Weights of a small transformer language model.
Size: 8 layers, width 768, 12 heads of 64 (3 for keys and values), MLP 2304 ReLU, vocabulary 25304, 79.2M parameters.
Architecture: RMSNorm before each block, untied embeddings, gated attention, an embedding shortcut.
Each number is 128 + 24 x the weight over the matrix's rms, rounded and kept within 0 to 255. Layers, rows and columns count from 0.

# layer 5 MLP down (transposed), 2304x768, rms 0.0437, rows 1206-1230, columns 448-511
[[137 161 166 134  96 135 150 142 125 139 152 142 105  93 110  95 145 147 137 115 176 125  87 139 115 136 107 126 125 117  96 153 109 105 136 155 141 161 131  94 112  61 152 124  81 144  99 113 121  73 109 107  99 115 156 153 133 123  90 119 137 152 118 160]
 [ 75  94 154 102 159 193 159 115 116 131 165 186  92 175 123 129 114 137 110 129 126 134 113 172 130 121 135 143 167 136 160 147 115 117 150  98 113  84 134 147  49 103 111 125 158 150 146 145 116 130 151 101 138 127 131 110 112 157 124 136 130 130 122 125]
 [ 78 155 141 111  95 138  79 122 160 132 132 100 104 179 124 103 110 107 132 126 133 130 108 127 127 124 130 108 100 138 141 107 123 126 155 191 137 116 128 153 166 115 147 133 154  97 127 119 149  62 160 113 144 151  86 115 111  98 128 177 126  76 150 135]
 [131 133 147 110  98 171 169  68 139 166 116  99 149 178  98 129  97 178 111 137 117 117 126 125 153 103 119 107 162 144 119 123 135 157 106 118 132 161 153 153 134 134 174 144  91 137 136 115 100 103 128 130 126 140 147 126 135 130 161  85 109 159 106 158]
 [157  94 142 112 144 126 158 118 110  99 166 148 112 136 171 158 147 133 142 149 102 113 109 164 162 107 144 115 159 105 144 117  96 140 107  98 132 131 113 142 165 116 145  97 117 189 171 133 114 120 160 148  99 123 101 129 146  98 172  59 139 162 150 126]
 [138 130 113 147 132 135 125 120 105 110  98 158 144 113 111 108 124 149 132 127 130 131 100 117 133 143 116 127 148 106 142 129 106  99 136 111 113 132 123 142 133  94 115 109  84 113 140 128 135 145 173 124 110 154 115 149 141 115 106 119 130  89  99 138]
 [108 120 130 125 156 103  88 100 112 169  97  75 181 132 151 100  89 139 104  90  72 138  98 146 192 121 160 150 112  68 137 164 117 114  97 133  87 133 150 115 107 133 103 142 147 107 140  99 135 129 121 142 133 103 143 128 161 151 142 137 136 107 136 132]
 [106 133 110 125 111 126 119 124 126 140 133 126 132 119 124 105 105  80 110 137 139 149 126 165 153 114 128 114 148 115 153 150 107  95  81 170 144 123 105 113 132 127 150 112 107 132 121 102 157 134 125 106 114 142 147 140 137 151 138 103 117 191 112 102]
 [162 100 124 141 135 144 143 158  89 118 172 157 144 114  84 175 179 126 128 145 134 138 150 140 109 124  94 124 111 134 138 161 112 109 127  97 147 137 128 136 149 117  94 108  96 158 138 166 122 137 156 151 121 131 113 110 149 139 180  83 130 154 131  98]
 [102 114 147 141 165 133 135 105 173 140 142 183 154 121  96 122 106 136 109  80 119 182 173 132 123  79 126 168 116 115 108  82 142  80 114 161 152 137 117 120 153 138 125 107 147 118 129 168  94  90 111 168 143 147 131 164  97 113 105 151 148 138 147 164]
 [128 117 122  96 141 120 181 130 124 109 145  89 110  96 176 105 131 148 180 137  97 193 105  99 106 162 102  96 199 148 140 176 150  77 138 100 128 151 166 170  84 114 127 193 139 143 133  82 116 110 144 119  97 127 109 108 171 140 131 115 159  89 167  92]
 [111 150 116 146 105 110 124 162 158 146  97 115 138 113 110 132 142 153 147 107 135 157 148 147 113 162 115 142 161 145 146 144 152 136  83  99 115 125 161 129 183 141 103 133 102 139  89 117 127 157 136 141  98  99 138 113 152 124 104 139 125  94 105 109]
 [147  92  93 194 131 110 140 135 111 155 102 113 122 155 152  91 134 165 124 115 162 115 113 180 139 139 105 143 153 136 155 145 130 105 134 130 149  79 121 121 133 166 114 107 138 101 116 109 135 126  82  93 144 131 125 147  66 106 121 117 128 103 140 167]
 [114 138 111 106 101 147 119 139 105 115 127 109  98 119  92 113 130  88 116 154 142 129 111  96 130 164 137 121 121 117 150 131 133 112 121 173 147 131 133 129 130 100  98 133 138 127 114  97 126 119 132 104 155 122 130 121 103  85 133 123 131 137 145  87]
 [147  75 172 154 132 146 116 129 108 115 134 183 123 149 115 155 135 117 116 140 138 207  99 129 106 139  98 122 135 108 131 138 127 149 125  95 188 108  91 149 142 124 128 148 123 151  99 134 129 115 134 132 135 108 113 132 175 173 152  92 135 148 132 130]
 [141 133 146 120 116 133 160 205 124 160 112  70  98 172 152 111 146 154 168  86 123 150 137 163 167 141 142  77 145 112 134 134 132  85 140 167 143 145 111 138 148  68  88 133 111 117 122 161 149 185 115 152 180 132 122  73 169 155 152 141 129  75 129 153]
 [139 114 139 119 120  91  87 121 169 166 134 118 118  93  91 127 118 112 139  89 178 118 130 122 155 124 107 132 118 134 131 139 131 110 118 104 135 141 136  93 149 103 101 120 135 124 141 128  89 139 191 101 137  93 134 136 148 117 185  96 118 142 119 158]
 [136  84  70 143 155 125  93 168 132 134 135 125 117  85 123 110 120 120 109 104 135 145 136 150 126 108 150 130 108 133 163 122 157 146 111 120 153 106 146  97 162 128 156  95 101 157 146 144  90 149 123 114 104 145 130 118  98 147 160  97 124 128  84 127]
 [176 153  97  84 122 110  75 158 133 175  91 162 116 145 152 134 119 107 117 138 119 134 134 131 124 123 134 155 137 110 128 126 124 135 136  99 100  90 128 121 119 133  83 140 149  81 115  71 107 122 118 132 127 131 122 139 108 104 121 109 100 104 106 117]
 [128 135 159 171  72 139 163 138 146 106 113 101  97  99 120 195  96 135 110  99 134 134  95 153 127 110 139 121 142 115 136  78 111 115 126 137 118 125 140 128  96 162 162 151 155  92 143 124  74  90 152 116 133 107  97 116 117 117 114 116 125 155 109 159]
 [149 133 111 153 166 125 136 132 131 130 115 120 115 127 129 131  74 112 152  99 134 111 154 115 129 104 115 134 140 131 104 134 127 143 117 139  89 137 161 146 116 137 157 191 100 127 123 140 147 113 120 159 135 133 150  99 119 116 116 135 131 135 167 115]
 [126 126  77 132 116 180 152 136 155 141 148 128 158 123 110 166 162 137  93 139 202  93 104  97 111 136 160 108  92 135 105 117 129  67 163 151 158 119  97 170 147 129 193 144 186 187 159  92 133 173 117 134  98 162 132 147 124 149  80 122 152 124 150 105]
 [147 101 174 144 122 151 125 166 157 136 170 109 125 125 129 120 102  95 136 154 108  84 137 153 111 111 132  79 146 112 114 102 150 119 164 124 115 116 155 142 101 106  90 121 115 131 136  82 127 131 148 144 144 165 174 156 144 146 115 126 130 149 120 101]
 [140 107 162 139 107 140  97 157 137 109  94 123  99  95 156  98 153 130 131 159 137 101 135 147 149  93 120 116 154  93 125 147 118 120 149 140 151 125  95 104  99 143 118 121 138 158 160 122 164  98 135 155 172 110  92 109 133 111  74 131 124 150 109 143]
 [107 160 161  88 105 128 143 148 114 128 168 104  95 118 160  75 126 153 167 169 138 130 110 114 117 150 150 115 133 147 134 121 114 123 152 117 127  92 127 131 128 162 123 155 160 142 130 131  91 155 128 145 144 138 156  91 111 160 107 128  98  91  82 100]]
# layer 5 MLP up, 2304x768, rms 0.077, rows 1207-1230, columns 448-511
[[162 118 152 174 119 128 151 101 136 132 143 136 129 116 133 119 137 128 113 142 142 116  83  84  79 137  89 106 156 200 126 123 152 120 127 118 169 151 152  90 132 131 155 109  99 170 156 144 142 160 132 123 123  98 107 147 140 157 102  86  67 190 125 153]
 [125 125 121 125 147 139 112 115 146 124 126 183 138 155 129 146 142 112 110 121  81 140 110 127 119 121 160 175 140 136 122 167 107 152 124 143 120 153 119 151 194 106 112 118 118 132 120 161 124 114 114  67 135 125 135  75 149 145 136  89 143 102 185 114]
 [163 141 135 120 110  94  83  63 116  94 117 132 118 161 131  86 134 118 154 100  81  91 165 144 127 112  96 121 113  94 102 116 125  90 160  89 172 129 104 144 124 104  99 146 132 104 106 140  99 106 157 162 149 114 146  90 132 153  99 127 157 134  96 126]
 [166 155 132 153  98 155 155 103 141  75 148 144 141 141 164 152 173  64  61 113 146  95 115 194 145 160 125 110 131 149 165 154 126 119 118 104 158 156 125  98 143 152 107  99 105 106 103 152 101  92 141 151 114 127 155 177  91 126 153 142 154 149 113 157]
 [145 142 155 114 111 146 155 135 125 145 103 120 106 120 136 128 151 119 153 147 150 120 122 134 149 116 119 133 111 114 117 139 137 131 126 111 164 129 110 135 108 134 157 134 121 155 144 126 133  95 122 112 143 166  92 126  91 147 135 126 125 150 149 145]
 [136 148  96 173 159  76 158 131 130 145 130 163 110 189 124 127 148 131 114 173 138 140  90 145 104 162 131  97  79  87 139 140 138 147  63 197  89 106 173 134 124 146 153 126 138 134 151 141 140 137 124 126 140 145 119 145 117 121 111 154 141 102 155 154]
 [142 142 162 139 161 133 142 117 115 124 166 110 115 152 141 134 123 135 126 137 139 113 130 145 143 160 170 111  62  97 158 168 116 130  75 120  99  80 102 120 104 150 138 125 124 142 144 123 148 155 116 121 171 138 103 112 166 160 144 152 160 176 130 155]
 [111 111  99 144 106 109  85 131 107 150 149 169 113 121 147 125  90 124 135 108  98 108 108 148 173 146 110 117 129 133 164 125 106 130  97 142 108 139 140 140 173 134  95 118 179  74 116 174 138 105 153 144 108 128 123 129 111 113  64  79 173 107 107 179]
 [141 153 109 103 167 106 142 139 131 150 122 152 105 137 100  97 148 134 135 171 132  98 107  78 139 165 109 139 165  95 127 122 181 130 100 103 136 105 148 106 131 155 158 130 146 144 102 133 120 146 124 152 193 116 119 147 158 141 131 144 113 108 109 136]
 [ 97 130 114 138 110 148 138 107 156 203 124 154 152 124 151 135 137  96 143 162 121  77 101 139  69 126 140 120  77  93 107 190 120 142 130 121 185 134 122 126 128 165 116 115 114  92 123 110 116  82 147  88 137 106  92  85 142 105  82  95 134 107 103 116]
 [141 126 109 175 150 120  99 129 145  93 112 192 119 140 130 119 133 131 123  99 137 134  79 129 113 119 109 149  85 127 137 163 179 142  97  96 116 126 110 107 115 113 120  83 132 134 129 161 137 149  91 107 141 120 112 135  84  91 155 111 109 130 139 118]
 [101 142 123 145  88 140  99  92 151 127 149  77 109 137 118 187 152 160 112 101  99 154 117 124 130 135 127 131 181  75 127 131 108 152  80 104 108 109 145 108 110 106 123 174 118 142 135 109 109 120 166 104 115 110 118 145 148 104 139 110 140  89 147 136]
 [155 137 113 131 121 134 142 147 120 135 130 113  94 101 119 161 113  92  99 148 138 113 107 131 132 134 153 154 102 125 173 125 112 120 104 150 113 136 143 136 142 116 146 166  94 128 111 154 138  98 130 147 120 135 123 151 143 120 157 146 127 115 116 127]
 [145  83 140  75 157 183  99 122 151 126 100 103 136 109 158 101 118 115 118 157 130 107 183 168  98  97  69 138  87 124 111 154 163 110 118 117 167 131 147 129 107 134 104 122 149 188 111 107 143 137 151 161 122  92 141 183  82 141 111 108  68 153 133 124]
 [134 113 122 113 116 143  93 129 146 136  87 145 117 135 137 150 118 119 110  95 101 128 141 151 129 107 172 146  86  58 136 113 142 184 111 105 178 180 112 143 129 141 124 141 102 161  89 133 166 140 101 136 164 146 152  63 115 123 152 125 112 115  76 132]
 [125 125 114 103 128 140 119 155  96 148 149 109 105  97 120 137 129 122 154 150 108 140 106  71  84  96 145 152 131 170 166 104 136 140 103 160 125 121 124 116  63 122 134 127  83 124  85 128 113 160 109 129 110 101 139 113 155 164 161 107 142 113  80 117]
 [118 140 127 124  81  99 118  88 117 156 112 113 101 133 108 146 167 129  92  90 105 165 157 124  85 142 107 109  90 167 194 151 143 168  52 127 142 112 114 104 172 132 115 146 107 158 130 130 127 121 132  82  82 150 139 130 135 145 106 137 118 147  97 162]
 [101 164 142 139 123 101 121 118  90 118 121 148 131 139 146 151 123 116 149 134 141  80 113 151 160 131 125 129  97 161 122 125 161 119 156 124 168  97  99 112 112 154 101 119 143 148 149 115 102 153  97 140 100 141 111 130 181 109 124 102 106 111 140 146]
 [133 126 175 141 177 128 148 137  99 131 125 129 119 141 124  65 113  97 129 123 137 123 101  89 150  87 171 174 134 118 107 120 137 110  98 124 146 146 144 160 108 118 130 156  60 118  90 139 150 126  90 109 115 152 105  77 110 127 100 117 115 126 130 122]
 [138  96 104 117 115 117 118 124 183  94 131 141 154 132 159 144 116 120 131 145  98 103 174 137 129 122  99 145 120  90  97  98 153 111 138 126 131 134 103  92 109 133 133 126 143 139 137 104 144  77 158 170 112 104 122 194 127 122 105 137 149  86 117 159]
 [163 149 166 165 119 150 128 147 189 115 133 114 155 132 153 148  84 107 124 152  98 171 178 131 141 160 124 142 133 149  66  85 161  87 136 125 144 155 130 106  85 130 124  89 123 159 130  87 112 120 101 122 119  78 110 115 137 115 165 147 181 138  94 118]
 [133 124 154 154 135 111 144 143 143  95 124 147 161  75 124 143 155 116  89 131 136 104 128 140  87  91 145 154 142 155  91 165 130  82 151 147 116 162  98 136 133 142 136 161 160 145 174 112 168 104 149 128 107 166 133 130 103 135 139  93 107 146 148 112]
 [119 173  77  99 132  78 146 157  78 193 116  94 150  57 138 135 155  88 137 128 133 163  92 111 135  93 101 125 115 126 121 135  85 118 151 157 117 125 159 145 104 113 154 135  89 115 131  85 185 140 121 110 113 132 143  93 132  86 107 118 120 133 146 115]
 [112 132 118 124 101 133 154 115  98 115 129 109 126 110 130 122 122 124 102 120 125 166 109 108 108 141 119  96 113 135 136 151 115 147 117 128 120 120  94 128 116 135 144 127 142 141 108 104 116 114 165 107 137 207 131 140 140 170 128 125 155 124 134 143]]